config.yaml
head_dim: 128
norm: "layernorm"
norm_eps: 1e-06
attn_scale: 0.0884
bias: "all"
init_std_qkv: 0.0312
init_std_down: 0.00782
optimizer: "muon"
lr_head: 0.00621
warmup_steps: 130
decay_fraction: 0.728
steps: 8256
Each number is 50 + 10 x the weight over its row's rms, rounded and kept within 0 to 99. Layers, rows and columns count from 0. The size before them is the row's rms in percent of the matrix's.

# layer 2 attention output, 256x256, rms 0.345, rows 51-101, columns 192-255
103:57 52 52 47 49 54 41 68 53 53 51 53 42 48 59 59 69 49 47 53 48 43 55 43 53 47 60 54 35 57 41 47 55 56 56 45 60 64 43 38 67 46 64 59 50 53 57 40 32 38 44 66 65 48 35 38 48 41 45 50 37 59 45 56
097:51 24 44 52 54 65 45 61 38 59 57 41 47 40 70 52 56 59 52 60 47 32 54 32 52 60 46 55 25 48 59 47 69 30 50 38 39 67 46 47 37 63 44 51 47 57 48 59 45 30 31 40 49 65 51 45 46 30 38 57 51 34 29 52
093:34 64 45 21 57 48 45 59 45 63 63 50 39 65 51 31 36 46 52 39 54 52 50 49 55 58 45 49 59 56 50 45 34 64 55 56 48 40 41 62 64 54 40 56 55 54 65 55 37 43 56 46 53 64 50 53 49 55 74 46 55 44 61 58
102:51 56 50 47 60 30 53 59 63 46 62 63 50 55 34 48 32 48 43 50 41 58 47 60 37 46 48 52 39 44 50 41 53 46 51 69 48 46 32 41 67 34 63 56 36 55 43 47 44 56 70 30 27 42 54 54 47 57 61 48 46 49 47 36
094:52 45 35 29 52 44 65 46 45 59 51 67 51 45 52 55 44 59 46 57 47 53 57 39 63 49 45 25 55 50 64 60 39 57 34 73 56 37 33 52 46 58 53 58 42 68 55 42 55 60 44 49 65 35 55 61 50 45 36 40 40 63 61 43
099:71 45 42 55 54 41 49 45 41 53 55 73 55 50 56 59 57 39 40 63 45 38 41 59 46 37 53 49 49 59 57 48 49 54 48 67 57 47 53 78 51 39 49 42 60 63 54 46 44 40 58 47 36 50 48 46 65 48 58 65 50 52 53 59
108:59 50 78 46 40 57 37 43 53 53 46 34 33 37 70 39 42 48 37 42 52 43 69 47 30 37 53 51 52 43 55 43 60 73 40 44 41 57 49 41 32 52 55 39 58 30 54 55 63 65 51 64 74 54 45 35 39 53 36 57 54 46 39 49
107:72 44 52 59 22 35 44 44 50 52 58 51 71 37 50 61 41 48 71 51 47 56 40 52 59 64 57 42 36 59 29 57 54 50 54 61 49 45 56 47 47 54 47 43 46 64 56 55 62 73 41 40 34 57 52 49 54 48 60 47 55 62 60 46
104:42 64 51 60 62 49 44 55 55 58 51 56 23 56 40 51 35 33 53 44 63 65 52 52 36 39 39 56 43 39 57 59 50 47 33 49 59 59 57 55 39 43 55 38 58 48 45 38 54 49 35 47 45 48 39 49 48 50 64 27 55 46 48 69
108:41 50 48 40 46 53 33 49 71 48 42 31 60 37 49 53 51 56 40 50 63 71 49 48 59 64 44 39 43 45 47 46 54 75 47 56 49 49 59 52 41 47 53 46 59 57 52 45 52 61 51 45 59 46 36 52 47 51 43 55 67 57 32 45
099:36 43 36 64 46 39 44 59 60 51 36 48 67 41 42 45 57 63 51 47 56 56 58 45 47 42 56 42 55 38 54 40 46 52 51 47 49 54 47 53 39 50 54 36 43 53 55 43 43 31 44 57 58 62 46 43 48 48 46 53 60 57 43 68
105:53 52 49 54 62 44 51 42 55 51 53 36 48 56 46 54 69 47 41 38 60 57 46 55 54 46 54 60 59 65 62 51 51 56 51 53 55 51 39 57 58 42 58 33 44 40 51 56 42 26 57 45 46 43 39 48 45 52 54 49 50 54 40 55
092:47 33 64 44 64 44 45 63 30 46 36 58 56 69 47 38 55 56 49 38 58 44 35 62 58 44 48 53 57 64 61 45 60 42 63 31 40 68 57 63 67 39 65 43 57 45 72 41 34 42 46 58 43 58 50 54 49 52 61 60 57 42 53 53
101:53 38 54 45 53 73 47 71 28 68 46 43 38 59 52 39 52 55 50 46 61 51 51 45 67 55 46 47 43 48 52 56 52 60 58 46 43 46 65 44 35 48 55 63 51 47 43 43 51 47 57 49 83 72 43 40 43 44 56 57 68 56 49 50
086:53 50 46 49 58 29 47 50 48 50 44 40 33 59 60 50 51 39 48 61 58 35 56 38 60 48 48 35 60 56 53 48 58 28 41 45 56 63 58 55 52 58 70 53 48 47 52 45 48 42 63 74 39 56 61 60 35 50 53 50 30 43 50 54
096:44 55 55 53 48 66 48 45 39 53 37 68 52 56 51 73 45 49 58 50 46 36 50 48 46 59 45 55 51 30 54 64 51 37 56 50 51 40 42 49 40 65 36 54 40 61 45 61 34 51 47 51 41 62 51 46 68 37 58 52 71 44 37 55
102:75 50 41 49 69 53 51 35 40 53 49 81 49 66 41 52 30 44 48 58 35 48 57 49 45 50 33 65 43 51 74 63 47 30 39 43 59 32 56 52 64 47 39 28 35 44 36 39 71 39 34 48 39 60 55 46 62 60 58 57 54 51 45 44
093:59 39 62 57 55 58 36 44 48 49 59 57 47 49 46 43 57 65 58 58 67 57 47 49 69 47 47 47 60 56 59 38 43 56 51 49 57 50 71 49 40 59 44 54 57 55 42 33 63 50 36 61 85 40 54 65 57 60 42 64 51 61 52 40
104:62 52 48 50 49 50 42 47 58 59 64 55 46 28 54 45 44 36 48 49 59 59 44 31 52 36 57 28 58 38 60 38 58 64 53 57 52 69 39 50 47 44 54 53 48 47 50 76 54 49 66 62 36 53 51 31 47 49 22 56 44 62 49 51
088:30 44 62 48 54 65 49 45 53 55 48 48 40 52 45 48 44 58 44 52 41 56 47 45 33 41 32 42 52 56 39 49 37 60 51 46 50 63 26 41 43 56 52 49 59 57 49 52 39 46 44 46 51 30 55 45 27 44 45 65 32 40 59 42
099:59 73 51 53 49 47 38 44 53 51 70 55 50 61 42 40 51 43 53 49 62 67 35 49 67 48 54 65 32 56 63 44 52 45 57 52 55 67 32 62 52 31 44 51 44 53 49 53 38 37 60 40 47 53 57 51 64 38 42 57 55 47 62 58
109:43 39 57 44 61 42 49 50 69 57 48 31 33 45 35 46 59 52 57 59 40 64 59 51 42 55 57 28 56 59 48 59 35 40 36 58 47 42 50 47 49 43 68 34 45 34 61 39 52 49 39 51 55 58 60 61 44 42 38 52 47 60 57 40
103:64 50 52 47 40 48 53 38 42 49 38 56 63 53 52 46 55 53 59 47 48 37 54 46 54 49 49 28 55 62 47 40 64 50 42 53 56 66 45 51 54 72 45 66 33 58 52 59 42 55 55 66 46 59 59 56 59 58 43 61 57 54 48 54
102:46 63 63 68 54 57 61 40 71 67 51 33 58 35 54 62 50 46 54 56 53 62 53 43 46 47 47 49 55 39 67 66 51 51 36 51 53 44 48 52 41 35 54 62 72 38 45 56 57 39 59 47 73 39 52 48 34 56 50 50 37 49 50 56
114:44 31 55 35 64 59 25 74 51 51 44 64 24 55 64 42 48 47 54 63 55 52 48 66 46 45 47 69 40 39 54 54 42 55 57 40 42 52 65 56 54 55 37 38 49 34 55 32 56 60 51 46 54 61 40 34 39 46 54 66 64 56 53 66
101:64 44 68 60 45 69 45 43 57 54 43 50 47 43 46 59 61 55 53 44 43 54 43 64 45 33 63 43 41 50 55 28 63 56 51 60 52 44 53 61 53 50 70 50 65 44 40 53 64 53 55 63 42 41 50 62 45 56 43 38 47 45 36 50
096:29 54 54 52 44 44 48 60 49 65 55 51 60 49 54 75 58 54 41 48 41 48 50 46 45 49 43 35 66 54 66 43 54 52 51 49 59 58 30 40 45 57 56 68 56 71 61 47 53 35 54 52 28 33 67 51 63 53 61 29 48 56 62 34
092:48 56 54 57 63 62 60 44 59 38 47 64 43 62 44 51 60 60 64 56 28 38 42 59 43 35 42 70 52 25 52 47 51 40 42 40 51 55 60 57 46 49 43 42 58 32 50 49 47 32 37 58 42 49 36 53 41 65 49 38 49 26 37 54
105:55 32 42 57 45 42 52 69 46 46 64 61 61 46 58 56 45 43 53 53 31 67 20 40 48 56 54 72 58 58 55 37 47 32 59 39 71 35 48 60 35 47 56 44 49 58 51 47 59 40 35 56 42 64 49 46 58 49 61 43 42 31 38 65
103:22 64 42 53 50 57 61 51 63 43 58 51 44 56 48 38 41 46 35 39 52 58 67 62 37 47 45 58 65 34 47 56 48 60 28 36 54 39 52 51 44 38 49 23 62 44 62 42 74 50 56 58 59 53 37 55 46 67 53 58 45 53 57 41
110:40 72 42 58 57 58 47 45 65 42 60 66 48 53 29 39 34 52 57 50 44 52 53 61 41 54 54 63 59 35 35 47 57 52 56 48 51 41 39 46 52 53 43 51 49 49 50 42 41 38 37 48 33 34 40 49 49 66 53 39 58 46 49 53
093:42 49 48 63 65 22 24 81 43 49 51 53 18 66 56 62 69 55 49 53 56 64 45 49 53 48 56 60 46 47 53 50 56 57 50 45 50 45 45 37 49 40 54 43 52 52 58 31 39 48 60 43 61 63 48 49 37 52 53 53 68 40 55 44
102:45 46 46 53 41 51 59 26 44 38 39 48 49 52 58 65 56 55 51 47 43 31 34 54 46 47 46 48 56 36 47 50 58 52 60 40 59 39 51 66 43 55 40 33 50 63 59 56 55 35 31 44 24 51 52 47 64 55 53 45 47 34 24 52
102:38 50 56 35 51 53 80 39 44 35 44 58 50 53 47 60 59 76 60 55 48 41 33 50 43 49 49 27 60 60 84 41 56 37 31 30 67 58 59 54 49 63 43 59 42 63 51 49 38 29 40 49 29 59 44 59 49 44 64 36 55 43 42 42
101:46 45 49 46 53 50 74 61 51 50 59 44 64 52 53 35 51 54 65 54 45 57 42 52 61 54 54 46 49 50 56 39 45 46 53 46 54 54 55 56 50 47 52 36 43 62 46 57 56 59 34 32 47 59 44 50 51 36 42 57 46 54 55 47
100:63 41 63 54 57 49 57 69 56 40 47 44 54 49 39 50 55 40 65 61 27 39 41 45 55 64 20 28 22 72 58 47 33 40 60 51 42 71 56 41 55 52 53 53 75 49 39 55 44 67 49 45 52 59 72 56 47 40 54 61 61 43 55 57
099:48 39 54 57 49 51 43 52 42 46 74 76 56 52 48 62 46 36 32 63 27 64 39 59 52 35 60 54 49 70 52 67 41 44 54 55 60 53 32 45 45 49 55 48 61 35 57 52 42 55 47 45 46 48 41 49 55 66 62 43 38 55 67 39
095:49 43 56 46 54 55 63 44 48 59 33 28 44 45 62 56 49 53 48 60 45 47 60 42 37 48 46 55 47 69 71 50 53 44 40 28 43 57 55 46 46 48 53 48 66 33 45 62 42 48 55 53 54 45 37 37 32 48 52 44 59 34 49 30
096:33 69 39 54 53 50 67 33 53 46 50 57 64 54 48 59 67 39 54 49 48 48 52 38 53 57 52 40 39 34 49 54 47 51 55 39 41 41 58 48 63 64 49 53 55 51 46 72 58 45 53 60 54 32 49 63 50 47 53 45 45 35 40 53
104:50 63 44 52 50 18 42 39 49 46 43 63 45 50 54 54 65 60 50 55 50 57 38 42 45 37 61 34 74 69 60 27 56 51 33 32 45 54 51 37 54 56 41 48 28 52 65 56 40 52 46 45 42 45 55 51 52 46 72 48 63 40 47 53
113:86 44 49 45 58 49 50 46 37 58 53 52 58 48 47 48 45 38 42 57 50 45 43 59 32 48 31 62 40 55 40 32 61 50 68 48 43 54 80 56 52 51 42 44 58 53 30 67 41 55 54 42 45 52 39 38 58 76 42 70 65 41 29 57
100:53 31 49 52 64 47 55 52 47 42 63 64 56 61 52 60 46 47 71 64 51 38 43 41 45 63 40 56 48 46 40 65 44 48 67 51 42 55 49 55 65 44 39 54 44 46 45 66 24 57 53 49 39 53 55 56 54 57 52 52 56 39 51 70
097:55 42 46 24 57 50 58 52 38 47 59 45 33 59 60 46 58 43 63 68 68 45 35 46 47 32 50 46 59 54 49 39 55 36 46 54 53 54 44 69 55 48 68 62 47 58 46 49 40 52 44 31 51 55 47 46 29 45 46 57 31 41 56 36
104:59 48 51 60 55 60 56 54 21 39 54 60 52 56 29 50 44 48 43 51 22 46 50 56 48 52 58 50 42 56 53 36 59 51 58 53 44 48 57 74 47 66 40 47 33 53 48 57 34 40 57 58 33 59 55 41 45 58 56 58 30 32 62 46
084:43 51 51 44 60 56 64 53 45 60 75 38 42 41 45 47 52 45 45 46 36 58 35 47 47 66 50 48 57 66 42 48 53 39 61 50 60 51 45 57 38 46 51 57 63 63 40 51 48 41 47 38 26 50 49 43 45 52 55 46 47 42 52 34
095:37 62 47 46 44 44 62 45 64 55 52 48 48 53 50 43 33 58 41 51 63 23 61 46 39 55 37 49 73 50 55 53 55 60 49 42 48 63 39 40 47 48 43 61 38 64 57 55 62 40 51 37 48 42 36 52 52 45 48 56 47 57 65 60
104:51 57 62 45 53 63 41 23 43 39 38 55 75 50 46 24 36 57 59 46 55 52 58 53 37 41 66 59 56 39 59 59 65 64 57 44 37 44 42 53 61 40 39 46 71 39 46 38 50 48 70 68 44 57 44 40 48 73 43 52 36 61 60 62
101:48 41 61 38 44 62 28 57 61 35 56 43 35 22 63 51 52 57 56 42 55 41 39 47 53 38 40 35 56 60 63 44 34 58 57 56 50 68 45 40 30 50 51 51 39 65 56 51 62 77 46 55 51 58 48 49 39 59 50 66 58 56 50 44
095:30 46 65 49 38 58 53 38 50 52 41 31 58 36 44 39 44 61 40 52 59 48 58 43 54 51 62 41 50 61 46 41 45 43 43 40 66 50 57 58 36 62 50 33 57 40 53 43 61 70 36 72 58 57 47 57 58 51 31 64 37 51 60 45
093:46 46 77 55 48 59 55 60 55 43 58 45 54 40 54 49 43 45 72 65 36 38 42 52 60 43 40 39 40 45 53 62 58 63 50 27 55 68 46 32 46 51 52 69 53 46 62 40 63 69 45 57 56 45 46 53 50 39 48 42 30 52 62 56
105:46 57 51 53 43 58 58 52 73 44 53 46 35 49 49 37 41 45 40 54 59 68 53 53 50 59 45 47 65 51 44 55 34 44 40 50 58 49 52 54 29 57 58 39 38 45 48 52 62 54 57 57 70 52 39 57 52 40 51 61 53 52 38 31